Part of a small language model's weights.
Size: width 128, 4 heads of 32 (2 for keys and values).
Architecture: learned positions, biases, tied embeddings.
Training: a variant of Muon for these matrices, 117M tokens, 10044 steps.
Each number is 128 + 24 x the weight over the matrix's rms, rounded and kept within 0 to 255. Layers, rows and columns count from 0. Numbers have three digits each.

# down: layer 2 MLP down (transposed), 512x128, rms 0.029, rows 124-176, columns 0-127
# up: layer 2 MLP up, 512x128, rms 0.0933, rows 125-176, columns 0-127
down124:164109111110125146143154120132137130122103136146122131147092180145099143107139149141118155125104097172135118126120113092145158159106116102134103134130112177159126176154137105097154161089134130132132102138124082094123148107132127075137078156122122141087124119133108124177136185131144109084147143147117124135122125109144128172127143138137110101156173132093149146145108126130104140122134
up125:118107100115128104104084166117139122113134188130138130114139124126108120149151112138110157151132060122108130138100106139123078130064106131159172114127127156100118180073164084128143157122158127102072130121129138097104114131125134131125111113172142130141151144095098148156144096102145109108144160159103143111130114097151136158164167127134113115120146159154132140138123149139087146129164
down125:141139115130113095145109157142131108138106092159154096104115158132098096130087134136134152140144080147113132119131133141131097130116118130116190132104142126122143170146124093148116140129157152172084147154123169050105099102126095112161120099128138159142140124136126164126120114116186156173121080173130122110120132094111123164186137138094100104144107141123122126170065147106126106123129
up126:123157108108085165146087120117130137108103145118116134124120127101116141144111144150122137132139140074115130123126144159105084132130150101155122138120149107131149096120131115149165179116130080146139101120120134118135129103120102113120104133126159133132148124108171178172144143145143127156122114138142076130131145087111097127127179151111119140122135112119108133191123128084127137125123
down126:129148124100113121119142178123136106137112140104181156146138127107123128107103144128101142067127168118127124134100139100130102129097125115123128162177147125154157146136109154169129139065145098097131088123091137112141129129107146151157117148127195171168100139116134081136122133133120107130146137160146112132135127128102111153083131134159126138161118129123133139127123092090113114131107
up127:147116136122129143149109130098116131104132119132143149142140137142125126111147164087153128115119107089097141090120133175140149128130139144153144143118187087100143142112133136111147125131122112148085120137139121132124093141125161155138109157122122142094140115166136124089112128147124091077174168123135106095100123142129104147122103134089084144149122167142117129164128135113147094133106
down127:153134091109125097125095156128131074137097095095136120121104138109093131105103147117100152178131131109143118115147095130097146148146141119131093104096113131136096121136137167179126105149122123130122136142133148114176129102136126129096106093147115174150116134135127126114128196114158140096116129116198120140119084148105192100131122138139127109108134161126178122106172169117148137171136
up128:119109086144129103105130130131142128146125104134105117135129110115110141091091185144137118144155132095147117155161112122104124129139170126121148090124111110084101121144130132148161170158128110160106115110094136139184143159113123155123103103123149118118122125132119118126081122151138045142134120145181168131109128132167145130103120152132151125132099136122089142161152150132156124118089
down128:106140172158080127125146129116114053121153094151133080112114145130154108149150157130133092137121079117126144117178130113127138135093096104138094150127125147120142126128160131110153125120108100141142140122140166127082138134114148138130134165099135124140132100156138113097084141125099125119121151092091164100125195173125101165114148146137124143133135158067161130155135130121095125172125
up129:116098168130133159119119126100151131145121156113128132149110131108101125167110168137138108127155155099105096087112099132110149161099115129137169120146117088099135140138124133122143132091107144145123162129131140135113146168134121171170112146120137125099139134111127100140100151143114116123108138124106087156117104117136159130150138157134108133145126127126120101093112131149103113108109
down129:130103149123141113135146148158110128131111121118120140123128134130120154120164113114101114123146158097140149107139108101114130174105138084108131128139138092140115134131124132120178124121126101162129132090155151119147116174104122130121160171140106098106160151119106103184166120149141113109145113110130134141133096114124114155145118134111126120139149125122115098075118115161085129113142
up130:132128138145132147150117102100159093118110138138102096124117129126126145099139129115124094141129150128145121142129107130106108166127136100134121138149104155125151091121097110108120115113127138130125145123127136136101113131138121165128134124126124133143125130100171106172127120142142131162125085119129127123086139136152084117131122149120131145116108163142141173158111119160113109137138
down130:118080110108077116127122122099144091127110162110116102120144100165138129132135149112131112097151159121151147160145153118096145180148127138107148127121138137135152137153115138128116118157147111133124127159130143153113137125109077127115158113162139126162091119141124083182112138130112139139106100129089138077108113115144108096115140141121117106127125141138084150117156131123115137178155
up131:095109127128128086151097089127139161111109124114095132102096156160113120128121152165097109116156091168106161133128121125075092171115124148114159129059100101176100139094170066130151130096160139146133106111114122056156143086182139123129172144096158151109143139131102172204119132103096147139120148154098144140062155121109143191081145148119119119142130117186137123166165092136111180141159
down131:111069122148136136136125164137149139150110117137133165115050149164132141149085161127107094093134112132128134159154095131094065158154144115095133123098092049132097128124117093116172131129146151159119113113150123075151143088157143120143168176098182143128149119112064149194113128123122091147144108148106118160111177079090143168138137130133134133159104104150150097119136091115115183123149
up132:114130089142109117101124137111145140171139164128142102135171149141188128130123131148114097093124144101122085087105112171098136130117114127134105129139112129131065108122092137132096126141139160152132157077133105108135092101127085137151141095142149083135152108148108162130131116169120129097166140166150111127143130101149143131135126141108172136136151122174166155100131135109109128110130
down132:127128141102050143134131165132097122123136113134116118095105129121102098104140126117156142140122124101157157130157129152098122101145135149111105134133114134187136103136141123146182086113135104150132147095158117107143136107125142128121115165110126170120096162073142128131172149109125133155087138121118151125107102149154143130154099141132114109126138114132069134140154108137131139188140
up133:154130107107147143065105148116095118102182173109119172155130137132106123114105101108151129175097121126135153108079132131188139081119105084103151146121082209109151092139172110118161166137094062140130116118151167150125104133138126116088153139138127107108130185117111116109155128085169106146109108098085160135143110134155118126131093110190182123118136159131081129127136117159151147155098
down133:185165147120143143068100157121132093176153148124172080142119067091153164071127127124094122141138127139181108135126129131122116132143086140150080169150088095118137159182172156131122173141107177122130147078139100098142096078155116071177119173121101114115143123087154172146129114121122119153108106137127155162111095099112133094113087144153156125200152163164088139108104176122122083098099
up134:165135143107117102136116096156056170143138151127177127160122127148145112111155127117149113120161106121124087178143169121098170111120169126097166128124105131157129110137093130127145113154100145111122130124111101176084157103099111153104118118139129115127102163101154133112114123095123133124127134121153155092089108123100101105107157112111125122091124153130161159134093150171137133155114
down134:116140137146116145094136153132195147063120047094128099122154100080123162116090108149136159130137157125156106118107148137181144099122122110161114118166134106116124088110119154142093169131149150100123122082143131187121092123143126127119129127119162116127107148144121104110136122150119094098119112152174127144117114121109134132202104155123177122141162137167110133088131090136126150092161
up135:162108133121157099073120166108109136101139151131138119129166127118135104088124103142154134151100091116139133111113181179185145128128185150119130078130059086108131109142116141134150139135108155122150102085120113118133167150062095132133179132104134120107130104092123132120153113118125143140096158101129101157108120174156140147113104135123134127166132120141159137147145141137115152134127
down135:180074109103150143093153179164128120166123121110127116160076115141120165070077150115125122140110113146122084097135141118162127098144161130147126152118097058127115136130120139099181121125145156095139108070157161163122174154150113143119141155111137150120086102074117144124123114151124116158103140110133118158132136174141132099097095140120123135157097140149142169117141156110158138117103
up136:137112110126153175172123147105122140135133129111078154095091129132183109129089198087128100163095110159113114118111139134128146072100124114141081086104125103146147126157161143124197125172121115123140147175144164134185088127139087099092117077145168162100150117155145163108101082124128087119121140132141129143120166081099151119159128134157135120145148149074086111145119161134140123124140
down136:087144172115110133093116123160152144138111161129112088122145121116154144124170105141120132057129153144162131168103150124136093135141165118069096168155112149089103151113142119176116145119123113090095115119125119137087108118155119134203119168093104102161132146155139101092102092129089124150125122132147129108158123190147150100140131144169124115162103108151176112126157104111104110149119
up137:151096157141132084147121125144109084129124174143134105132164143165144115125153135129145105162130113152103109112087116146128115128124112127110083128104118119099127098132115120148125098133108153128154161113126129113084097138143159092160125138132138137148112146137112161143120116141150138137118135130115152135095134123128103143110136124118101177138107127136156131142132149143123124103123
down137:134099115153122109159145141127118144137127128126129099110132153133151150138160121113140134127116106149102137098129115110136134154117108123128092136123101135116119113143152145135141097130102154134161145110113122107128114139124134137134118162151135103139114101123115171149120154116123122128115116135127124159090131133128107155115084164091110145103122127144126158144147119158092107133128
up138:138096138128135156129147148137069139148149136144162123136071139148125123100111138133148134131140138158125146133116124143091131121113136116112152148111158096092086106155068189125171141137120141146139107149175111095151142130116177089111132148109143150145125080150148095129152128124156108082133133181140106127087134134116135096131127071141112122079102153112118132126116146179089109152144
down138:128090137153147150086092113119168115066124107169135147143143162176098138141108129083110122115120150115119100129147154143102140114140083135158124109190126149077105141128102110181105143094144171129134142162133162126115114121121121152111128101129149111131121162122145124121124159107081108102116150145131087106121119166166140151110107177145162130132112122140108148160162090106108149158099
up139:147169145138137148136132082145116133068075128089105119124122132132099053117103158144150130116150139119140157146121096107159158127086148116165147169132152137161149124085139136106143114126089125112147123143127145110131094113164174126093151040150083115126110147132088110142167145101144109132151132121129121153214112136116159101115174101134085073117155125144162130154143139095111133115137
down139:167160151138147156131122100165106125080110132140098126102134162062108129119133145113161131114134131123125132150180120095113131117089128110123127133104113176096127120098087102142118144133111121120114133084138134124143114150123148118127125157161161120129113116178100111158108071126124136171155126147097105122148131140155121113102201087151071152119137151153184150159065127132127124139130
up140:122119116117110146120123152147108134129156146145090134184122135139159109130148131159133137124137155131142155170108124115127161150112130124089148130115110129099106138119144127150120103087137148116120146097147129118106156137117120126140116132087145125114103141163100120118088142116133059122147147133110138148115110159126111178143083126122096139098137107087127181124166150139093174120104
down140:086089105115122118133138124137152128139149126104116146132170121096115108089140114103133141146157163119112127139143115126074116138118123132120115114151128133121095147116127139130079103117123163143146125169125088119134153096185142174125110138098126183132133131113119116113122198115134109122112168139171141138104141154144145177109159133144113129110138073118124161129144142112119165130086
up141:151132102115139107140145149150130174109065119102113161132089136120150089129137132156090133105188149099108181149166137061186130141103105136145162101129158153158149157101102097168116158140083110131116171136084078144092172123128145160103122114097140119106119123172119104112167172143154086101137129133145163093136081137151132127098120123110144117122112096135134126167146136105096133109130
down141:128131153122138142117131119168139094119141142122138118136148108130116173134099133133148147117049128129141094108118161124062091141092155139151084163128119116124143095136188135097136115087152145142161104151163137144160100124121127100119145145125121090137147125103133145135105109112107156157139141132108078144113153107141081107155124117139094131141159147152120146097113121183145140168126
up142:171108117120126132141087104153125145119132141128094126154141135138118121116124108149087115118173126096110127100104095139121107148102092105144152152103180195131125124164111125130115137109153159115109116144130106120152065125145134107160161131144139118134154098152151126140139156120108126108140103112104120133114130134150118065126106167111128117146143110163129084149145114145167152126106
down142:057140105127131101111146086149190126103094097113135128142140111088094138088148116133116133148124149175135072103121090143151166130132160112103106136135184074135090188105131143131165133161144124132130096150115126168146124109098128146096150128133163140100063132160131140171127142123149146110127112122134153136117114128158138100136137106128169108131133115147127143115127083152126114144136
up143:154145113152132152113122121149122101082109113123112135116121134147131128111107113117140125092124123119128103113076116157122141104132146155156096111111113159126092148118139110131136163146126143126150151119108138125136114147130132150092135108134137142122125124126144155123121125121141135118145132151149116132126134125114140109114096133126144102145157103128133131101173121105121141141144
down143:126115130156094128151133117111113157109146116141124161137110146105105127097102173119129131105138169135149091140109123133122129134121112114172097127111120109134172135134136137123133129111153117163127157125130090138141138141140106147120073126126108112151145116121136123128124112112165128109122123133122133123161143127083109105115117112120159163120097157153123107112134144147166137115142
up144:140116082101130155137107170118123152122106129108117150105116148109150089132120131141098108143149117076112130144128138116127126112132139142124135112152140101132116106132111097097138132137130117150133153130173158104144112140147104179159115134144129116130101111157150120156162107143141099066132083132121170085123149088130167130122155126115137147110156140101150151104122154134160124114093
down144:154099131129159130120107077121103115099128121170162136129146112144145126121148102101138126157132121163137155097134124111104162096124095104157150098169117138115107079179174131102136130103125160133126101145141137134118128143134115115113154101154137124116133138112157156110109145119147096127091166100136165119123107137201116087123177154136094139134102102106094157142118113130123145132117
up145:150134110114131151117142147132164177130166125176124106140098101105139151138106158136129115123116126124119141098131154125121155147127128130076117102094117148133138123152134118106157156116145113149104119120154169144087095157126117128118136112111118121131154106111110181118084104155110091130118148099131148132126084105134143139152113095126167157097115179126118120123120143135110148120111
down145:124140119138118099129139136139062095107126125145132153116111152118092132092095143160119117175110136112109144168111096093152131128092150128137121141091160151097080098147110151185094116103144101104102139073115120146135177115123151116119130155124117153154146129144135118116143102140122124168150152130138121129122146120114135127137132169153099124099102146126160140116160131142130143114150
up146:171097126093105054089085100129146150125116156119136135160146110147145128088165145153134110091145144099147142134112094135095084169130111130097121111160142106121141165093172152116115166137152155121139112068107113111154139102131149139166162122116179079163184127145108126096107066137105060153136135120123102188131154136122131164122094166145109119084160114207104152141123162078117149166145
down146:152100153127147105153103124160139144091124128112124131097117123168121117115135142161141107095159155137151096169153143158141118124172133166120178138102143118094123151104159129118137136167125101132104112174133131095116119122148133140102178150116157097136164112114104135128091147131101084162079109127115126167105166122116112128108087115153151159112071104104111100121104155060073134170127
up147:106140110152140141151161138102161119138091114113127115082113124118128106089139136103162092132130093116132137134199134105159137118138141125133106151126128147158084109114123118135178113126184070185098101139163187172160189120155131106098172110150083136097152115103128152181083128116101089120105116089166162101095148112122102085154130141124121112141144167092097122108134122151137138120176
down147:111122128148131129147141114151149145174081127102142147102099127148145129118154162138129108122120163115114136126147126123156163138089090113165081166149123140137092117122148111124165140100147148136124118145150118175122140117128133124091177170103107161089101146120139167159128105127111125087094129081102106108119133110135132110122081159129073117118116122146137146127156133124095140134162
up148:093095096168063140145107119138159129113124097076154117115126156140121128120139122143161109129128115117097121113143126147135125101142143140158130092141136118166145135115123127159156131130166119158106117103133177152155139130146081115130168095098143139119118118131117189161092148105109125102143133118126096128117143131136114125122119129123129126118109125137147110164149100119135136115124
down148:118117144096112110141137134107162158101136093105151108132120107137101127160182130091122128147110117106094156122135111156116087161165102129145149131193160115102121151167149110120125078137119162089086133135137141133109114146101129161124134102102143118142147079141145128116159104106156130123128132140146117130123179118120086115111136105166113136157171103119122109141117144115146143100116
up149:152092089108123160117110160149171092142191116115158101136144120143157110135121165152145138155110134160075089106063156136160152180112176141172078164111084121146128169144137113146116186136181151108127103086129203110071078145163152128146169139097174100113133151122116104133067114087141084099136134152068133132117071061094094150095106084111170193114155180073130184114106103161143117104069
down149:136159092160154055100199066140156154124131143111143138115155154088094109137080129150140120126148133140083146113227203133173122079087112143148130133115166155108183138044162119109105148171127138115148169160149037143168123090141142104061117107112082178155089132129088169111151136114116126175078119120198072153154148099094135116119127140126085073098101125179136114145137079123133112118114
up150:127179122098137089140156158148090161142147186156143145147117151129085093118176148154130155146122119118103139135093138101149171168115147109178121140137124153127166136079140110118104096107117147105106121128141127139105115104120151152156155099112063152099156126106070110117162150114146106153081100098110117123126097114137144131136157141076050162149145125144145101140125079135132187111096
down150:143147135141156119127133117135089129111120142162139126136135123116107127102179140155190133102083108154085143150134116077140116142121145111149111163119125182132185169094149104104129127092120130108124143102145118109165107137128135146148109116144130142126166156153141096123174135130159136125102152087156136077089120103101098121124202161095049143149115169111104086141081138105175112099124
up151:097122137144093135129125080120135167098159132155090111096161167123136120114119117095118124112128130102132112131129080152121086136123149196096154156108103102091130107115152090124150142110111093140107131060120145116163110123178109125118104124153169122105150125089099129119121139125065128157177162146157146179140135100110110144150189183131125178129169081101100133128205081146094149137129
down151:093157127150116141104175109123147155117157110142131150135140182141110150161066132097137121117150131064074126148132119191119134107117141159129101115125099104111142131134134108138124149127115114126127135103137143165127127095175099153111116107156128094123116109148179132130121117133071133158100135175107093153121132104148143101133126180155098187135101093094127139100171115099104187177088
up152:137154124117096112126124138125098108116153161130158136130087132128139132129088132115148118128141135147104090145160108082122136110112189125132109173152169097131142145156090143110128145144144119151129106124087125125156122125155157132110112106104109119134145114117186123086091096117163149146099117180105084135119170099137146154131096131157143118065150128118132136133083184149168124140095
down152:113100075155129172137146153133156174136090157161095109115133107133152080104133131145071165100098082145115115153138142106141137155162132146144126112099124152104106173143135184104146132123133113157093113104156126113141109163117154107158101116119134111105130082130089152164124109089095116118149156137145124100153121094107154150134127070110129120142129122138115138130097096111148172171148
up153:125137140107124129110158148093140136143133143119091121136121137109171115073136144087128117109108109135096114087113196176130168109080125121145128107101162091120143153116107111123128128170164178135155118125120146145116154090146114125161144125172134142110110118123120156174109130120136163109158149160094089126137140124104146132133103123107105121129119164172091139102076130127102142151119
down153:129123138110092107089098164107108135145130090110104141136127110093127129110110127122120130169131114119124146091162164174136185113121137116088139148086131073110075117137103113136117114158101099133108132138120152120146150090155149070138132088147113139125143140153126144159179157136168148122135158160111094143158109100109137123155144156134136098135138170134137128101084169147131095191089
up154:119080098082135059152134154138086103158101126133147102176136168091107102113158148158133097147162106128137155157100069173090092124156117144066196168114107143157147107045118161131151116083101114091175120116163135125139118184165194139179115154101130192104127139132132127160058133109141096153150115126109124124109085135135124162099120121128135133141070150145156164133122119124110136156118
down154:107094129113121140111148154126111103164091114107128113133132154140135116105115085194182093147126152126129134162129082160106104125116108146105130136125095118150151107080136141148157153139169123066180097120177132098147116159146177166171136151094135163115138088106136140141102153113138134157107122164114139138141080125154117115145068144086133167114098133111120158119127165103121170130125
up155:144093151141159117105171137153104169128087122107128151113125132094130104111131167124100123132105125119078160112144105168171135136093157092168154120138126130118102114103114115151095117152153108110122116128104104155159149100167154150184125144146132114131151091163156115118091123103154162084148138139131091156076130091177176135107126114102150150146116133138108153107107161110111121114114
down155:160148126125196131089139138162089109094117098137140111136080138168150073129130153107107112152086139155086143109125116154158127090094141146127119139112160154102120104097114116128084111133177155093097092162107111114169172110142143176134088179144134148123083088159133127124123108109126118189172108121118119116120096098114181139119110125171138077175104103179126159145076179121135134132126
up156:138138115115156129157131143155159136160125130138131094137101113136138092155134122143125129170158147080120152133070104180116146111130119092114104119092119090126098147133139163125103086119181114120113135120101105112139129120148147141153144129134124119138158108122133136083162112100125122102160138130127148149105146147149116142110114115108121139127137135171096142108147134117117165119091
down156:117130116139140172152136125139164116127146141121152154148094148148105153098150123163137109105128111109140101099094142123105129142153138164122084110128185072119068124152116155087117081117168155135116107136108088158108118094130186117141141135115134161139128103109134172150139141122134090128109121145098130140137141094130159122110087100132143122168104099133146148149125111095141145155170
up157:101091165100153120143102140105140155132153137165160122137133144131118124115121142139119121131178139097145161149107168110104178156112114111090155070117102228108164104114116077089117131147117094125145107164127152159142128125137095187107178144107135110150095153100147106114118128119124117118111124130075122131120135145143098111169119123138114131131169137093128118121115102088129155164108
down157:116116151109169130092127157146127194136193160124122101154103142138132128166101104076131103121139095121139114180133120126127177103139153135103158099135164108153128142150124102134125133140126104102144129105110146117112169145149178104085156080153108116092103184127141146115119108116130105164105123142101081093131093115160106088150120112116128118102153104139108103110144193147130153120145
up158:140121119109152104155125158151112090085108112126136122107113119155149109129116146155143141116126125130151165182126119151189165096133110128119111136141080104127111147126141111131126139144165095099103104174122160124099127131155153106103131136108107131150125126111139127097100116116152165149138109115084117146088126096129129141125120143139155135141134098129154142099112119129122148118138
down158:129158152122138123112154151145097063091115118165115162109153104090168121170152156123104137162117110144120148137101143167107101138108135101099105113133082107155116117167139149117118150134150112084098114158156137128145155095115118127097125161138118129171126135118108119126126162090123141162137095146114154159113107120131148141134126134120155166130154094087137154092120110158097147104101
up159:140117128128084109136105124099139076089105166145148164088095127171169138089123158155083115110143169109064155083099101106136136132124123117103135087116124129147125130150106145131107147103129107137137151117119146162127118166141131133125155159118130131120092147138125162191110140115153121072097096125123136137125161130187113198118112109133123132137150185115134121117099138136129147113093
down159:121127112164121160127112158116128075156099129152169107082136146144133162131102099141116169088130136134122186118153113152066149082164136157124144114149148146103184117140164174102149163109117120155093137154103176161113095149116098139143129161168075136136130142119146068116114113101138125080111098093145116127157152102129103090156130127152116149080123129140107119101097148128133109136106
up160:100161095112092153149128147167084078106125099129157090167142138111133098069102140102117131141130143116153111166149098144170132115137146158143120150133137130170108130114143163168143145144136103151143105130116153169180170107115130125121109094160108175159109108081158167121079121073108109094118122130115122094174112131101106089090135066137166099111126137130143172151142136104128100179185
down160:145090158147145107104136163100169152151145119112092144103105092150156168167130131142104124106118132137103133084126144119106127093137100115105137133130131136086163142125151127089142118110084161121107139144155139093081119162124105131132138147118140082111152161178101087143168117178135130106110126114162110141099158122138136146149134145127100178134136135122126099139108137132124146091083
up161:173135145108114132158102118165101127128121119130176122110120156145123142058142128111114079135159154120107128141115132133137156118112107142149147142145140153135135133120134136136148095134134141127133110101088142127138079144151131129129123116151122134120126120118122122112139103141135118109101125169108124120115112130143188126118113178125133062133104084130127113131149096124135134110127
down161:105112121099133114134102131078154129135100132128131112109100150121106152113120100117108135161125109156136104158134145095104163134138168105191141119131145104114150171070129167134116100145124096166163153121142118115098162178098105124102157127146117131129115094157141107086118149137110161127141107160108107134115116143129124159127139156126111179132142110142139156145139134118144098127116
up162:153084113113139173117091154121117199132137109138160107098107165138130081147102142171115093133114138097138116177152149098114150131127132108124106113134138132146120112145121122134133137111125142142154111102174157180156134124111146109104102137141157081143127153119152118160083139182126077171127113102144092121079157105134112101134111130160175127084122115116130112125088136114112116125141
down162:152164141120122103098170163182133141106111163119121136157147135129120145138099103089120157122169147144117117180108148135057139179129141121108121122106114121101123161163081130151144091106110124128123136159083150099125119143123087158110153142115124101152144140117117068132126118105113121122157140150173149116124113133139133084090114142087086141160096134101152091147101168143148132132098
up163:157121090072146098177111108094155095147135130084131169158152132171128107103121143155109122148113135125155122083110151151137091110080104098155132155099102119131135156119144106127150126137113175134166116129104170149149103106130133128140128135117105131142149101127132136116148117132111126088104126131139116155114135142139144138123147143120114111127141156109121133124117115125146141115125
down163:135090061095169097171101129134150111174149154060138162117152119165132095095138154123112131164133142117127131081092136087141143148087120125095129136094098119109131155114111133111155150130126147162147104144100169128136116095162126115132144117120113149135137117142092100166131151085106137108082152117115139136075133135139107171146156117133146112138147124126110154142129152129113149114129
up164:110082135121158165154143144112105117127127097163161091111117134209080137099148148109142142117139120116160114164124161132122123134114095146135121138103154128112134115080167101167136115124141131170154135139151127122120118104136127107181127105161135121167128152119090158164117122128133086098078136100111174098087106119139113161134088095164116115110148122148138140098147124127101106154121
down164:109107139097083175109149096132161150094172120127152138146139158156081136120154141124108159147124134103135074166121161077153099128106136142161130109081140128103141141120139097146136112146146141133129145156184117131132121134124101128162130103103120126132127137099140140106130126147122172098147113111154136100117149133133138166152121092100119106088115093116146084084137151145084144197140
up165:135122122106145120114109129102164079171122160171118146104125107124140104160116123142165122132147151123141132116131145105136162152115108160112149095133096155101144126133082107123145142115127150093151119114130164144112127120149125089100154099148150173104134131140137136133110145188080116155099141150117154140132117133139086094150128098170114125087100120113133128132126164118082145087148
down165:155138055097111140178116115102105114132157144108097165134137134158109090136160130124170108136073160116141122116129141149171113127181150076134137142137110111130135097116124106093165133146117130137104098167120135173115161105117126148140096149150075136100133094158096120146123119163103181137160150130084092115141092102134129123118103152133088135109160166130118096114122139178126125167130
up166:152138101162139101142131116128109134092126120124155160097159146123146125096070127115134136139134129132120119162143127115128159118147185127109105129108112126097158128110153117088127133124124113131108124109140162109130131127141076122134130144148151138116144079154111168135094147148167119153137119166126081116134107097175137125136139126113140146092134141135151147155058129121141109138085
down166:160123122110114116101109137158142157126123130114162133163147142117104130141181140149140118097129125129144138141123102122119151148111116073130140129107172150160124178151109167122113094106158109160122160140085127089151116168140135129123125100121131118139103135127134112137157090100111124114124096093120148133141117146119157136099142114125117104144149122136108118088126138140109141148119
up167:089128152156127151128136118139135146133124147128089127180183135096104155111157128117124135144148122118108142111098124113134086149081127074113194141170163112117139131120122144118133099116150132096098143169124116126095108094165096148164145144136134108131163114135158115124101140098129171108163097132120111140129129094141168141139081140132084159153136097133111140135084150074113157096142
down167:089150137158187122126162115084115126093108159154130132130147125112093182111099126114132129142146176135085130074122152120120155152111143122101129123140140142111124146091109170112117090152130132142138165123126123135160129129096127116093122130140175112128129119089131075140096108096142158123147149130144124126115113082114150119184083153168123129129086121106181165121135097076137180126178
up168:130114140121118122061098129164104173101126105157132177125130144149122132110119135096160132095153120112151094128094109125157117131108142151166126139125117136143152149069105121167105163139108127128136084131122145150120132100134137113124114150097127165152121133116156140116126112067131125147103112161110090113119128157128141122148122129126098118128138089145150166145161120134137107185135
down168:148126113131151131125092097157126177111065134157122184160126119131118135159146113114131106134153107107160115112106092110117098092117125117144135134121132181125109133091148136127107085127136129139096154148105158132144120169132132103109147117117170107124136136160125146146120114059152095137103138141104118095121149113149135154128145139102109127130139119102124166140145122133133114171148
up169:139106123109098135132141163107129108129117093124110112103118136189115100119140104133120094088121098132143134127112122127194120130148122120160150161138126174160116133118156105151117136114118139113130102117141134170112114095145120150138116156142112116119138109138131095113154129144153147132135134104122146122104103133138132112155114157163084115114147127113162123110143123114125167124108
down169:130119141121147117118112141137135125150127148150144147153181126076117160176096154095151158138140066116111135126103168127126122116125098137123099117104138105148092090163092147102141130136107150165098141096147133156139125102099106111122109095141104146178148131135115119103080137122145110123126101120131162127154164115153176116104152101103165165069125155109123178157136125117126103137113
up170:124117119115115104102100131111129146147115135130166126146150130123107116130137147113143149155162110118106128127169138110099146134105078144156125089122140134128187115114119153127131140122177103124126150132155098097120089115129111136128140071129104128138148114126100133115149127151154116121167141117164140104108105148124152150126151147103153129101145118111082139147169120172130128109087
down170:103136099182105128174167165132129110138154077138142152150143124110132112112121133091143095129126119126127129112139141085145122107108111138125095135114096126121138111099135130100117083152144145111112123081135153179160124149149126119135088142145121115111082121138169102173102139125147136109116142164122173141109124148173133159105143132133129126115137150127155117151095128138154134125097
up171:162089166158151120144125108092150114138094141093163091162114108171109233106202140185139072140085141136132136100085070169139137103127105132137095119140067130034070098130133099109102172098136097103118101090129106085132135165190179163139082166089064089198125186132094127125152074142172104217123171133144092141084102100129091121179107205129134212176115068209118137142139157142169136150075
down171:147090112144153120159096117118148130138076133108200096169128093201119247079231128180160056148067161117138141062116093162171136103085130131117094108153056109054113089107105093112100182062134099104120118097160073100159121140207162179145098149115072084192128149158088133117143075161149101213145140142142092161087092085142087106166092218115115208156110055205153177122112167131128163158061
up172:095111113148094136073122160151121115106139162137134146145122149101108149160102110145159139124119145126133135102107112090143158135128124123120118106147144123091118129161130140138141160107128127112123109135157100148130146160135128096135135090158147135116120122118138104124121131144146105104152123123152155123127125103110109144161147130152139128117127118113114116106144133117109156141143
down172:113107103114178144152125106137151123160169097121125143127130113146090090103164145134111129118121118134132099120115119145126091126146143163126130120119151158153125144122145105088120151126148119146157115121125162141116147108153144155128105126133114125129140110112098148128078193125111145115097095147136125129128131115137079111098120094108156117137150140134135124130116106150128100112146
up173:090155072127097121104127112124133141113190138139063168107117113113102124119088094132122090136166121127105123139132168154123189142109114111121143065068086145141126171175112144159125148138107150132142105133092167140102140162138119142051178134162164081146123091114112128129118157107122123087143161107167188130103135147112121180112089066164176129122104089136110105124132137160164155180196
down173:092159074165122178086147117133079097103112142116109102163096177138144117146094143109125130099177125115113101158091119142156142136111179135130150090114121150087090161117157123197128124120141119096097105116143185145140114108152118129104130168121135090096108152125151135170145113153130162186097133152157121103093097129066143171145127147099087226145136133109122115111106120120150158079132
up174:108132124120104137123137147133118140137103121159143146128115145127132125120111117117150147144133153115093120123150160117130140126103132138150115127111129124170118126119121106145150151162146132090173108137120154130142106136152142126137124119126115163118137100140146107147105099103103128117147115119119159103129134088085155118153135083176110095138104122151131110103126137132116144115176
down174:113097084103139092154108156127120132145116125136131129143127150104105124101121136128170106101145113119086133118146157097144113155113140143139153124109136120154115108132110098156156149149152138111149113131105140125142128118140139118114145139139117149157151124128141112102104135116132151142136109113120145089094118118097132153161104091158124123146151093133136147118118152102096151103143
up175:126113116128096147145136154144117130093143107120083133148183131145136155100123084060176139113125157126093115133123104131171131182146137126161147084142116141117092165111132117145125116156162112105173103088125128112144125137095111112112135121085130126144140132127090083154158170102171102131169095144134149152122129133146131140114140123104090189136149102089156120105107107124085123133142
down175:140128101079096102136170130165123090126158107145135162114149212121123162128100088094137141140165109103110102134118113116149116133084098116144106143154139106108103135122146093190178115113113143121107101120183120152139111111131141105115132102123120122175068150105101097177119132116160117148151147124098137132121138153141176134115163119118149129116128131137130139074123122123116146141148
up176:151130142142130139128099137119135098141091153092124099171104131141059112148136127101128108165096141115127095122104132144116091091105160115098115163128124150072126093142119111071127134137152093134080136147132148134152098155143106160128133120170118151113108128130151163166141137139142131128162122106173118138132118110143124108134141159155139145153125135163142153121111122132124089148103
down176:127121138116153111136158136121127149135173083124146112103137154116174131148126158124091152100167113162099138110173136123129132116150116136125131111111170133148115170129159147127111108126100172121108124107120120111095142136119147087105146150098153084132150165147100102125133106116120132110128120168101133065096142135114120170131131112089130153127165141082104121164154161138104143115112